Weights of a small transformer language model: capped logits.
Each number is 200 + 30 x the weight over its row's rms, rounded and kept within 0 to 999. Layers, rows and columns count from 0. The size before them is the row's rms in percent of the matrix's.

# layer 2 attention output, 192x192, rms 0.0594, rows 0-33, columns 0-95
108,236,208,243,192,192,171,211,170,218,193,242,187,184,197,171,187,178,181,286,186,205,168,228,152,227,167,171,147,167,178,238,216,142,170,256,201,182,226,244,215,191,231,256,175,188,147,160,164,210,191,249,162,184,169,253,204,252,210,134,151,202,227,199,228,245,217,196,210,169,247,188,166,204,206,215,199,206,217,210,204,147,159,189,207,239,206,229,220,227,207,228,235,192,178,192,207
113,205,118,222,112,220,207,230,184,222,245,171,227,197,211,233,191,192,223,190,208,174,166,179,154,223,194,185,205,191,194,196,269,191,135,190,167,150,194,237,161,188,212,248,239,156,192,203,223,210,237,232,227,217,137,250,132,228,248,155,166,204,252,195,269,255,228,225,182,192,188,204,203,225,219,235,174,192,173,206,181,193,191,247,179,200,197,204,221,210,197,230,191,204,212,238,200
091,188,180,187,153,198,228,203,236,179,213,151,169,218,188,193,175,231,209,161,224,200,188,114,198,199,156,193,211,151,184,196,208,164,194,192,194,156,156,220,249,202,125,146,266,263,149,164,234,211,231,205,157,231,195,143,185,198,180,231,231,223,217,245,186,209,222,199,198,159,240,157,204,230,245,204,181,194,125,206,167,210,185,230,186,188,202,197,195,244,182,205,217,135,217,168,231
099,213,163,203,173,223,193,171,184,225,153,123,207,197,249,195,161,150,174,217,200,232,216,206,186,185,193,241,222,180,208,218,240,186,193,186,173,251,175,253,170,224,227,187,140,193,179,241,136,203,191,205,240,216,225,209,181,148,183,222,186,99,168,215,231,224,213,220,187,178,199,201,200,212,225,194,194,215,235,205,150,205,194,245,173,208,189,229,173,186,167,212,172,162,243,206,220
093,189,228,183,211,170,192,209,229,164,186,227,191,205,198,183,196,219,178,184,163,244,194,233,207,206,184,206,279,229,181,221,170,231,170,212,217,147,150,224,189,209,157,218,267,234,215,171,217,195,198,222,123,257,204,254,136,226,181,212,256,227,221,238,198,242,175,181,227,203,181,209,178,215,195,208,217,220,189,198,244,215,187,178,185,212,227,221,145,195,210,227,199,260,181,161,221
120,208,224,219,180,239,156,229,202,242,213,195,161,247,190,249,235,230,232,207,207,223,258,126,204,179,161,228,214,209,170,249,216,223,216,209,152,237,143,250,165,230,202,187,199,226,167,221,192,227,219,231,231,249,213,166,172,203,149,205,223,199,224,245,236,171,194,184,184,215,213,167,229,211,225,207,202,183,188,203,207,181,187,191,183,192,199,163,188,209,188,172,201,218,235,177,233
101,212,233,254,227,161,151,217,214,194,224,229,203,153,159,234,234,212,231,222,213,227,216,226,224,169,185,198,151,164,207,222,184,218,260,241,224,205,197,260,209,196,259,229,214,159,168,241,221,207,221,228,233,172,234,225,172,201,173,160,120,221,197,193,196,196,202,221,181,212,168,183,221,185,220,170,228,181,276,205,183,241,282,190,213,217,196,254,195,176,226,259,130,158,229,160,217
106,212,175,201,152,181,227,229,209,205,198,191,256,190,162,189,185,218,223,138,224,168,192,228,196,228,188,159,249,257,257,192,214,217,174,208,136,227,209,214,200,168,245,166,160,246,180,189,131,236,227,159,260,185,188,247,161,223,196,181,187,159,264,209,242,208,238,182,194,179,169,211,230,176,216,213,124,164,192,169,213,213,228,196,218,185,143,202,232,167,202,216,182,183,211,251,185
084,224,217,221,209,190,252,215,214,226,184,228,180,208,236,197,204,234,182,153,214,162,178,210,196,209,264,170,176,218,193,180,183,257,202,289,172,187,188,157,219,273,193,153,184,174,180,192,221,229,237,170,189,180,175,287,233,218,227,147,236,268,273,216,194,166,201,246,224,221,209,185,189,180,199,205,204,165,240,212,194,190,247,214,173,210,167,225,193,171,173,208,189,192,202,223,186
099,164,214,209,208,132,226,233,196,186,223,187,220,151,191,207,191,242,182,188,171,186,166,193,163,239,201,172,152,206,140,196,202,203,179,212,172,209,255,256,204,206,264,129,181,200,224,195,169,256,132,192,215,174,175,173,166,262,208,175,184,192,132,210,236,193,228,146,226,148,242,225,221,160,194,252,198,212,158,202,284,183,262,191,244,141,266,212,217,188,212,231,153,201,176,196,124
088,222,207,207,202,233,224,182,247,214,162,231,169,213,237,214,170,208,231,178,199,252,180,203,175,222,176,234,252,225,179,203,164,169,195,204,146,263,238,182,240,219,220,194,156,194,237,232,152,264,222,162,230,172,133,170,195,229,181,219,233,216,171,196,192,135,172,163,211,192,202,231,186,178,191,225,165,200,176,154,196,228,183,177,220,199,160,197,194,196,202,166,204,251,243,202,164
101,212,230,243,256,209,208,171,225,233,229,183,198,253,197,213,216,117,217,193,202,114,199,234,180,171,235,237,148,196,197,241,169,185,202,154,239,256,226,172,219,169,202,214,172,243,206,202,235,172,186,162,221,199,189,216,228,215,238,221,194,221,221,197,166,242,249,167,174,259,136,233,172,239,213,168,151,194,202,240,228,211,165,211,209,215,174,153,225,230,173,225,233,164,184,205,188
087,244,221,241,243,289,162,173,180,243,249,223,215,246,189,238,220,102,210,194,197,214,259,227,205,144,214,222,215,190,254,230,215,176,159,218,216,259,194,246,160,218,257,210,207,239,164,220,194,150,196,188,185,187,218,239,171,192,266,182,178,172,228,204,206,181,216,170,163,233,154,228,229,212,174,202,180,203,224,208,168,209,160,208,207,198,188,196,232,203,249,181,176,230,200,209,227
106,175,227,217,214,195,180,238,165,179,176,248,222,212,212,220,229,197,227,244,213,197,239,236,203,173,195,231,180,172,246,213,208,162,213,246,175,209,214,234,195,149,247,220,183,116,203,210,209,234,228,219,241,182,184,256,217,222,201,142,185,167,233,195,233,215,177,185,179,178,195,172,245,187,193,211,191,186,242,194,156,172,228,186,183,211,196,171,228,238,164,237,173,203,225,221,189
101,197,224,195,258,194,215,178,164,213,230,218,222,199,197,222,173,144,201,183,155,229,231,176,247,161,182,200,197,151,169,179,168,167,205,192,271,198,178,133,174,226,136,265,225,184,233,241,217,166,229,195,136,237,217,228,250,132,210,179,240,191,236,167,146,196,216,201,225,196,200,229,174,182,203,236,237,222,195,222,222,182,210,225,235,220,243,231,135,180,251,192,182,207,195,198,183
107,219,154,169,230,183,208,210,174,211,230,154,219,164,148,178,175,185,192,191,206,185,177,232,187,178,159,195,227,197,191,144,211,250,199,204,213,114,150,214,210,216,145,157,284,150,142,167,235,172,249,224,189,245,176,242,135,213,165,228,218,230,260,192,203,166,209,177,226,205,199,175,201,205,201,181,203,225,201,212,207,190,219,218,206,175,204,207,171,210,192,203,201,179,161,198,189
085,229,161,196,206,221,228,152,182,190,212,203,240,183,220,217,177,194,185,213,167,262,169,141,199,220,207,227,203,157,150,246,175,273,151,199,218,181,223,118,199,199,219,195,218,189,258,225,178,173,206,163,187,214,167,217,180,208,214,240,229,191,210,189,212,192,186,214,209,198,175,220,189,147,193,199,190,209,190,162,201,196,199,189,224,188,174,190,189,181,183,198,184,206,228,161,159
116,221,211,212,188,186,226,146,246,208,197,213,205,194,234,171,142,198,208,170,204,207,198,200,235,245,209,198,253,216,213,212,199,257,234,236,214,126,210,162,264,261,140,171,284,160,259,148,183,179,195,194,163,172,204,201,185,260,189,224,229,272,182,195,171,183,200,206,208,201,235,210,226,201,139,175,268,241,204,210,152,212,179,227,180,188,251,204,150,214,215,143,198,235,170,172,172
098,217,238,247,240,175,192,278,193,182,213,238,192,176,190,190,151,206,143,215,205,170,224,203,180,229,222,197,154,168,153,215,131,210,216,206,239,170,190,179,198,215,160,209,205,235,238,167,200,150,199,203,156,190,216,99,255,167,167,275,248,203,126,273,155,178,205,202,210,215,228,203,200,195,194,197,222,176,207,207,259,178,199,184,229,193,185,208,194,187,195,188,215,223,168,248,193
085,249,181,209,181,193,170,168,192,208,206,222,272,209,165,219,239,197,233,253,156,228,234,172,170,211,195,236,148,223,244,241,235,232,186,210,180,168,192,201,180,151,183,254,214,194,182,188,214,238,197,258,179,265,223,171,230,207,224,191,169,215,243,233,179,187,206,112,211,269,176,238,231,193,191,157,211,213,228,215,266,248,168,172,259,126,217,180,182,138,213,212,188,194,153,232,176
091,227,164,217,186,229,221,196,218,263,143,200,201,221,301,201,181,187,156,170,200,177,192,189,160,208,225,235,231,248,156,223,233,138,176,190,178,263,252,232,168,175,226,201,167,203,199,235,169,245,182,166,265,158,202,154,177,212,209,190,193,172,198,170,244,191,179,201,218,178,233,189,195,181,170,205,232,242,184,176,194,220,147,218,182,212,235,215,201,214,249,160,229,240,165,189,223
112,186,115,176,212,189,205,185,119,162,198,238,269,199,184,188,175,191,168,262,170,229,135,196,222,214,179,157,229,173,228,155,222,196,112,150,170,232,204,198,174,190,232,220,201,199,208,169,178,231,168,253,235,204,122,250,175,222,189,163,198,208,200,116,213,207,227,206,213,187,197,201,210,209,180,223,194,211,187,209,213,237,210,196,163,153,236,160,206,185,217,253,182,252,182,151,221
122,126,139,139,226,217,178,192,152,179,195,219,156,218,216,203,177,194,142,262,173,225,186,213,224,139,215,229,184,146,168,178,211,165,90,157,227,183,187,190,146,151,196,251,202,241,225,157,182,186,155,274,149,263,162,222,210,215,174,214,196,169,186,193,202,153,195,188,258,167,205,176,176,189,168,196,182,179,211,213,254,203,205,185,217,173,207,169,247,219,162,201,226,145,141,208,179
104,178,259,181,215,199,199,196,163,213,200,230,194,200,221,258,191,165,193,205,202,147,283,151,199,174,191,227,188,187,178,223,208,187,228,231,237,206,201,163,154,244,185,222,169,218,205,303,208,178,216,210,243,189,292,150,192,150,185,278,148,187,158,246,217,190,193,202,177,178,187,225,216,177,220,213,167,214,224,192,178,207,207,190,234,164,165,201,230,179,199,215,189,199,266,227,221
114,217,264,278,224,173,178,145,243,203,200,197,202,217,203,195,227,185,215,163,148,180,189,188,255,190,232,215,179,178,178,239,178,187,210,209,258,189,210,151,181,134,170,231,225,224,212,196,205,199,194,202,158,219,174,213,284,202,226,182,169,177,219,204,198,212,188,157,207,141,221,151,216,206,169,186,162,282,153,112,215,157,151,142,248,189,202,182,271,271,200,207,200,225,183,188,207
097,222,222,219,197,185,165,220,230,179,204,198,202,220,136,223,229,232,220,169,169,219,199,186,202,189,194,233,202,200,227,220,198,217,267,248,261,210,163,232,214,215,255,163,204,259,133,236,232,167,188,168,142,127,253,195,209,153,199,242,167,181,172,244,187,145,223,176,190,191,184,194,232,166,238,223,215,152,259,222,194,204,215,215,258,247,161,144,233,220,239,207,204,192,186,185,230
104,213,183,209,160,204,208,174,215,179,220,166,203,132,168,171,234,177,223,212,241,167,168,274,149,220,223,204,141,230,242,191,226,213,192,232,181,172,235,174,192,250,242,155,227,171,147,222,211,127,220,194,200,133,251,183,173,231,212,228,141,196,220,206,223,233,183,241,203,147,212,184,193,191,173,238,203,209,204,210,169,219,224,272,167,222,238,208,220,215,219,219,182,167,189,183,210
091,250,199,244,133,199,220,158,193,198,206,173,225,145,203,176,197,222,261,223,256,182,177,231,233,212,129,175,216,246,192,165,198,249,165,230,127,187,241,191,224,182,242,141,172,134,236,209,184,276,220,188,222,186,143,163,199,240,161,170,225,208,139,189,191,240,188,244,210,201,189,216,173,198,176,214,213,190,162,213,216,220,145,253,144,228,254,183,198,193,206,195,166,211,168,181,189
099,259,174,211,194,198,239,265,151,221,230,151,261,194,160,204,168,170,183,165,233,199,188,210,136,231,227,209,223,221,200,220,216,275,202,266,210,172,230,257,138,227,234,213,252,151,219,220,190,187,184,193,199,160,226,208,118,262,210,155,145,233,196,238,175,176,174,218,248,181,218,180,156,201,188,241,188,201,203,176,187,186,188,228,202,216,185,223,195,221,227,190,237,190,160,203,223
110,196,192,199,188,173,206,187,202,191,198,186,226,118,215,207,185,228,207,196,222,205,200,208,191,238,196,184,199,203,185,167,187,235,241,229,167,166,193,204,198,229,217,191,254,136,186,219,180,221,226,208,234,190,210,211,147,234,138,178,223,226,196,174,185,164,136,235,208,236,196,157,185,201,212,232,207,196,187,211,165,168,226,236,161,196,205,219,129,208,233,190,202,218,205,187,254
089,217,236,200,240,188,191,169,220,235,192,223,174,251,316,208,200,174,182,173,180,227,225,178,222,204,246,252,247,207,202,228,165,199,258,263,233,180,190,138,239,205,167,152,146,220,242,219,201,173,184,189,163,239,208,186,243,202,219,239,238,160,175,250,189,186,161,203,200,228,220,170,179,196,265,238,181,211,248,234,238,201,196,194,184,183,188,232,137,167,186,202,218,187,269,191,239
095,247,215,248,243,199,233,169,244,232,212,171,240,182,230,179,170,135,174,174,153,154,210,202,148,253,224,223,174,267,158,198,171,168,230,239,255,197,245,114,236,201,206,145,169,254,248,236,185,175,204,129,148,126,241,177,233,193,283,231,205,204,195,192,185,211,192,221,208,206,184,243,164,196,219,192,200,203,195,197,214,207,175,200,211,189,204,210,217,203,204,201,198,179,186,170,190
108,194,178,222,245,260,228,185,130,265,232,188,222,200,191,254,243,125,240,226,242,162,229,210,187,169,251,212,183,188,221,221,212,210,191,180,279,239,224,188,89,233,215,214,253,199,187,242,251,94,228,214,246,210,225,211,194,175,216,239,200,191,213,187,226,201,173,212,188,212,187,199,197,224,176,218,225,199,196,219,157,141,229,245,180,240,233,201,172,223,203,221,188,195,188,152,201
085,162,191,199,186,233,205,217,176,188,191,252,190,200,252,196,190,226,198,214,220,204,186,235,186,217,220,183,138,205,248,227,256,146,149,189,200,193,238,218,187,203,220,221,211,199,223,143,155,206,216,218,205,171,146,217,218,235,161,208,161,224,185,197,236,177,174,238,184,232,222,177,162,184,193,217,239,167,222,214,240,232,206,223,158,151,220,223,165,152,185,182,193,222,176,173,231